python train.py --num_hidden_layers=24 --num_attention_heads=8 --head_dim=32 --qk_norm=false --init="normal" --optimizer="muon" --beta1=0.95 --weight_decay=0.051 --decay_shape="linear" --final_lr_fraction=0.1 --doc_mask=true --max_steps=2937
Each number is 200 + 30 x the weight over its row's rms, rounded and kept within 0 to 999. Layers, rows and columns count from 0. The size before them is the row's rms in percent of the matrix's.

# k: layer 16 attention key, 64x256, rms 0.0656, rows 9-18, columns 128-191
# q: layer 16 attention query, 256x256, rms 0.0729, rows 10-19,42-51,74-83,106-114, columns 128-191
k9,103,238,206,203,234,196,206,184,193,238,241,219,120,170,189,236,171,170,206,135,200,277,175,171,175,193,217,155,234,201,181,178,193,205,195,185,156,207,179,180,178,165,213,234,174,214,210,189,218,200,172,198,192,203,267,187,215,180,168,133,208,195,207,237,224
q10,098,200,242,228,254,209,210,185,200,141,242,215,210,121,224,219,225,175,173,154,230,245,181,201,196,189,205,137,177,245,241,197,189,182,183,181,252,196,165,235,218,241,120,204,197,202,161,193,205,185,162,219,174,257,171,217,229,201,265,202,211,209,212,194,168
q42,140,165,207,202,234,195,153,191,253,174,223,238,207,160,200,184,184,230,191,162,218,208,238,202,193,197,188,200,237,218,221,175,219,188,161,209,214,193,141,245,164,161,150,170,201,254,193,231,233,172,166,151,219,194,179,175,207,192,222,168,215,267,148,186,227
q74,092,189,179,201,223,176,211,197,225,165,222,161,231,156,230,234,192,234,205,175,149,223,246,229,232,207,166,177,199,181,154,194,200,257,165,156,233,193,97,258,167,205,167,226,203,227,141,236,186,194,159,194,254,164,210,224,187,173,213,139,202,168,247,166,270
q106,088,207,171,199,261,213,215,208,202,172,233,166,263,166,219,198,186,223,135,190,149,190,221,244,230,164,200,169,179,206,218,210,220,216,169,205,236,221,138,257,186,163,159,167,189,209,139,198,210,218,193,209,189,165,174,176,257,222,275,181,156,256,168,199,204
k10,105,178,150,196,251,241,239,189,186,185,207,229,217,126,201,233,203,249,138,189,216,243,214,231,221,178,209,181,184,213,217,193,232,185,182,178,201,244,178,264,218,168,197,216,211,242,158,204,213,187,230,231,202,253,220,231,233,178,255,149,212,191,225,179,163
q11,097,176,245,182,185,226,192,185,218,278,251,182,268,222,219,130,213,193,188,215,183,185,168,190,214,172,188,224,214,240,185,216,266,178,257,286,166,179,246,213,248,246,194,221,184,186,188,188,217,193,171,174,194,194,217,218,172,213,203,190,197,119,165,141,180
q43,126,213,194,136,162,222,144,275,245,198,122,190,225,176,252,206,177,254,186,186,173,218,197,181,216,191,238,190,226,240,226,171,197,188,268,250,162,187,186,194,237,220,162,207,155,179,205,237,242,275,129,103,229,240,188,241,187,161,204,156,177,169,248,186,166
q75,093,224,191,189,140,201,227,144,213,272,167,231,224,172,262,170,207,212,169,224,235,207,177,195,216,157,203,248,236,168,211,197,241,231,202,217,203,203,203,230,253,214,162,193,175,139,205,166,243,229,172,159,257,176,146,235,196,189,190,173,180,207,230,167,201
q107,094,169,212,198,213,197,159,197,202,179,148,186,195,243,248,172,206,189,138,229,198,158,197,163,242,210,185,242,259,171,230,231,223,186,220,246,209,170,185,184,230,245,220,220,177,196,218,236,205,262,174,193,202,207,203,206,206,230,212,189,229,149,190,154,178
k11,104,123,191,192,244,172,266,207,166,254,141,212,218,187,204,193,203,185,235,205,221,249,161,186,240,189,191,173,186,193,245,212,208,222,201,231,241,172,234,169,208,178,233,213,203,175,176,198,174,201,184,187,182,222,273,165,202,241,128,174,211,216,265,240,219
q12,092,235,223,145,220,205,193,233,270,205,152,188,244,227,173,169,232,211,191,225,222,245,199,182,232,201,181,217,215,189,203,226,171,235,204,175,147,203,184,228,154,192,202,221,243,220,257,243,187,181,217,212,201,149,219,192,221,210,256,160,209,148,196,217,240
q44,136,205,204,195,167,173,190,175,231,211,230,236,207,176,186,215,157,199,193,136,232,218,143,207,159,231,234,216,308,194,189,222,229,221,205,219,247,203,137,208,186,161,221,151,194,185,202,184,256,219,214,229,238,201,203,190,171,183,241,187,225,199,197,219,239
q76,080,248,200,201,157,146,224,205,206,265,145,190,125,164,193,213,226,198,173,188,225,254,196,178,185,274,206,230,237,186,151,227,193,237,195,150,242,176,161,201,191,253,217,231,199,158,230,160,230,205,210,235,196,256,190,231,182,215,209,165,211,237,193,227,207
q108,097,181,197,176,210,206,196,198,243,185,169,202,178,169,134,183,199,211,161,235,213,260,197,171,208,204,228,192,220,164,187,225,184,249,174,211,179,206,136,202,160,202,168,226,189,211,209,217,220,201,199,201,221,189,196,247,187,210,202,189,207,161,170,200,210
k12,108,249,166,230,244,181,192,161,179,168,189,193,259,165,158,295,207,196,184,198,193,257,223,199,227,204,228,196,192,204,192,224,160,184,205,135,152,229,202,202,187,238,195,222,237,178,187,151,174,164,141,196,207,166,203,182,175,182,193,172,218,231,158,220,177
q13,102,232,205,151,178,184,207,174,160,169,233,200,231,235,162,252,160,251,187,206,232,211,180,217,195,154,212,197,193,244,204,213,103,208,180,188,194,183,214,219,182,277,148,178,211,200,187,190,268,142,234,206,177,240,192,185,185,141,218,148,201,188,196,162,243
q45,132,247,208,178,195,171,258,188,202,170,243,225,174,228,174,269,211,173,211,176,226,219,225,226,198,196,202,206,213,208,189,230,192,211,206,220,233,185,205,163,167,241,179,194,265,194,139,192,243,173,180,184,140,234,214,235,166,182,173,211,202,227,207,234,210
q77,091,246,186,161,172,144,206,183,187,221,227,207,210,197,204,228,126,148,154,186,176,225,190,212,214,166,191,203,229,200,218,216,160,193,220,213,220,220,218,188,197,244,187,182,265,212,219,209,269,208,236,198,178,232,182,196,245,160,203,144,202,231,189,214,217
q109,111,211,220,146,134,187,231,174,195,186,206,212,198,215,165,168,175,193,161,213,196,235,209,173,197,211,210,189,202,186,233,237,92,235,179,196,171,176,208,187,170,258,190,201,217,223,200,224,200,165,266,166,157,244,170,232,224,184,222,131,234,220,206,203,286
k13,123,203,146,182,162,220,179,175,211,172,234,204,267,181,171,218,171,180,209,234,213,220,169,181,228,181,189,174,142,209,199,191,159,194,198,204,185,203,264,184,243,222,222,207,228,204,209,229,217,231,304,166,143,231,176,165,197,179,218,172,263,214,191,193,234
q14,099,183,194,239,194,163,217,194,213,126,185,166,207,205,222,149,188,227,215,158,213,176,187,169,168,215,191,206,202,171,190,227,215,174,205,170,171,195,204,241,240,173,235,245,200,216,198,258,226,172,162,265,207,194,221,180,175,166,228,160,176,185,218,149,209
q46,131,208,187,187,241,192,230,234,206,242,119,244,213,238,225,173,206,182,256,199,180,196,193,190,186,172,194,243,233,215,280,157,184,171,166,172,199,191,205,232,222,197,186,125,255,199,237,171,161,213,186,227,211,166,147,195,216,257,218,209,189,166,289,180,205
q78,092,214,231,210,223,179,215,197,192,208,258,197,191,200,204,195,204,150,202,207,176,199,209,231,206,151,201,249,222,229,256,181,210,194,196,160,223,247,171,240,234,205,231,221,202,221,170,208,204,234,185,203,183,159,144,157,219,208,171,168,180,180,170,179,133
q110,107,171,211,218,181,179,204,182,152,145,249,149,192,238,168,172,205,223,234,204,199,200,193,184,175,198,187,193,194,182,195,175,183,234,166,219,164,221,215,228,237,228,224,250,188,233,220,231,181,179,162,245,223,178,203,163,183,176,195,196,213,167,164,160,237
k14,112,212,196,205,192,200,203,213,244,205,281,193,216,238,194,213,200,162,188,172,216,164,182,140,227,199,199,227,173,168,235,202,186,205,206,215,254,192,235,190,203,166,193,184,199,177,148,247,190,203,131,201,216,183,222,235,189,180,200,196,215,184,256,208,175
q15,094,225,214,211,147,218,245,236,237,204,213,209,205,183,225,189,177,184,224,193,204,201,282,237,177,121,183,183,242,171,170,216,213,181,177,168,205,218,149,200,184,214,236,198,181,188,168,172,167,237,165,251,213,182,216,206,143,252,219,134,245,203,248,200,203
q47,132,228,184,206,222,201,244,227,150,225,203,236,202,172,199,207,241,180,216,202,238,210,183,194,218,137,238,203,209,191,204,202,191,228,191,189,176,185,267,241,181,183,227,198,184,197,181,190,151,211,227,197,222,162,218,189,185,193,218,230,203,200,228,210,277
q79,098,244,177,196,225,174,197,222,189,221,182,220,227,159,212,240,185,177,188,185,209,188,220,213,248,156,173,189,264,196,177,185,107,242,203,152,194,183,133,249,221,196,203,238,212,167,241,196,186,207,225,181,230,168,227,150,179,190,217,142,169,204,216,263,291
q111,097,185,169,208,215,192,247,186,211,234,205,202,219,164,204,163,207,211,199,189,211,190,246,196,132,172,204,185,233,170,212,215,173,192,200,185,243,228,176,199,231,196,200,224,178,176,186,199,202,192,204,200,176,158,221,198,221,201,239,139,220,206,270,246,212
k15,105,176,202,185,202,186,248,154,272,233,213,187,201,193,183,170,213,161,190,190,206,189,264,206,186,166,211,206,280,159,223,168,202,207,186,224,209,234,158,201,187,203,233,199,206,182,168,185,183,228,210,184,179,205,168,205,208,192,209,118,200,192,206,235,232
q16,093,214,255,193,191,207,186,249,196,201,205,188,157,248,225,243,212,163,227,214,183,199,189,169,247,232,177,198,189,211,214,213,192,186,167,244,200,183,196,183,179,277,183,191,150,218,202,253,185,216,242,153,174,216,191,161,195,206,216,128,194,198,253,151,145
q48,128,209,212,191,195,246,193,203,230,203,213,210,171,221,245,280,225,122,241,197,208,188,221,231,222,149,228,219,249,201,211,185,215,212,166,177,224,173,190,190,243,197,227,220,230,174,240,181,186,197,228,219,160,162,175,167,167,206,219,200,210,219,239,168,173
q80,089,176,214,199,167,268,168,157,203,254,176,193,149,280,231,232,219,183,234,197,207,209,172,227,199,162,208,158,220,273,191,181,254,135,202,169,195,198,221,124,229,215,187,215,211,191,198,216,241,212,205,186,212,187,180,174,158,259,206,205,169,164,205,169,158
q112,095,203,216,180,161,237,179,222,188,222,157,140,201,245,204,232,227,202,177,231,232,202,225,201,180,193,225,210,178,238,211,205,218,217,183,189,226,206,175,231,186,238,190,201,191,189,213,205,209,234,217,232,203,218,154,122,208,156,204,135,212,150,256,144,249
k16,099,197,152,245,195,200,185,216,193,227,289,160,221,217,189,138,219,202,230,261,229,201,205,147,222,227,153,219,196,183,171,176,287,197,165,143,149,167,227,206,202,182,193,212,166,201,207,187,204,240,178,139,223,208,165,155,169,207,209,200,125,192,214,188,152
q17,094,214,265,186,182,223,229,232,157,188,229,195,186,216,210,229,237,195,202,204,163,197,168,211,170,180,227,214,169,179,171,199,230,146,200,194,207,188,196,195,281,216,215,187,225,208,226,217,167,207,174,200,213,193,196,145,159,226,177,235,233,228,165,180,177
q49,140,256,201,217,175,195,231,223,158,191,199,166,201,262,185,174,249,247,156,201,213,184,217,178,179,202,129,196,187,208,201,246,219,180,249,215,229,183,196,170,180,208,251,201,175,250,159,222,197,237,209,200,196,171,233,151,195,227,180,170,229,148,147,201,188
q81,087,242,221,231,174,182,183,204,179,231,215,173,198,265,166,158,214,155,230,227,192,110,206,163,244,251,189,239,177,206,223,211,181,212,166,188,229,190,209,214,195,252,192,188,196,185,200,214,219,203,218,258,206,191,247,172,145,223,203,188,166,172,268,240,183
q113,091,167,228,150,184,199,177,226,181,145,210,207,193,262,226,156,191,185,175,195,158,175,134,212,195,185,189,262,189,224,180,171,222,167,181,193,193,191,207,211,261,242,176,227,196,192,216,250,196,205,153,193,254,242,243,208,159,231,163,233,208,243,166,188,155
k17,110,214,215,195,159,221,188,231,143,160,260,192,186,206,219,195,141,182,188,256,150,240,167,230,151,257,198,184,183,238,199,229,269,212,151,181,172,210,241,235,179,222,191,205,252,185,216,138,181,180,177,193,230,252,225,185,172,246,168,199,214,229,205,244,158
q18,087,170,165,191,182,243,145,156,185,143,199,175,186,226,240,175,185,202,181,204,183,234,193,156,218,180,218,214,179,159,194,165,254,203,192,236,141,209,169,232,161,159,260,201,165,176,215,238,191,209,207,222,188,166,239,204,170,240,197,237,171,200,166,156,244
q50,135,178,182,184,239,225,201,125,222,191,216,201,164,195,216,272,209,182,160,233,202,151,167,194,192,200,225,213,153,184,224,186,273,226,137,184,200,243,170,161,180,119,253,223,144,180,196,230,181,189,222,203,177,164,209,213,194,194,208,196,222,176,202,214,174
q82,092,142,151,215,182,236,231,189,174,189,217,195,131,243,224,181,195,182,156,218,158,183,215,192,255,202,189,217,173,176,184,183,241,264,205,216,209,202,206,191,193,202,175,225,169,156,120,217,190,220,230,171,211,229,183,206,204,201,187,183,212,188,190,230,210
q114,096,151,210,229,228,225,139,203,184,164,255,206,153,259,186,199,193,195,159,206,160,170,199,219,177,260,209,215,186,187,179,200,188,170,243,221,177,219,214,190,146,168,250,210,181,186,191,229,214,187,183,170,156,190,258,137,248,193,206,224,198,171,189,195,249
k18,102,196,188,224,168,204,200,157,181,122,173,204,247,186,209,215,177,194,179,226,178,218,187,190,218,239,155,232,175,117,216,233,182,214,222,238,165,182,183,231,163,163,255,173,257,164,216,183,198,216,221,228,132,194,209,249,224,190,197,213,191,200,253,184,205
q19,102,192,171,253,192,188,212,194,227,208,224,201,163,182,215,171,206,184,210,205,229,140,274,195,214,223,166,206,241,226,217,203,168,204,181,127,180,220,214,204,193,192,219,204,220,172,197,169,213,208,179,192,250,206,210,189,159,182,196,191,170,262,257,201,128
q51,124,183,243,191,165,194,174,205,190,242,141,207,205,236,170,239,158,203,196,251,227,147,243,147,237,227,205,185,192,211,138,194,240,204,197,199,231,201,205,227,184,271,176,208,171,247,147,228,176,208,186,176,180,181,248,142,230,211,185,188,147,192,219,239,143
q83,100,203,245,185,178,209,195,228,154,158,200,199,186,179,224,239,159,172,167,232,220,181,230,196,182,219,157,207,237,226,166,196,152,185,199,175,187,192,196,168,180,245,229,227,131,204,158,203,184,180,182,206,266,158,214,170,239,219,183,230,204,244,173,151,130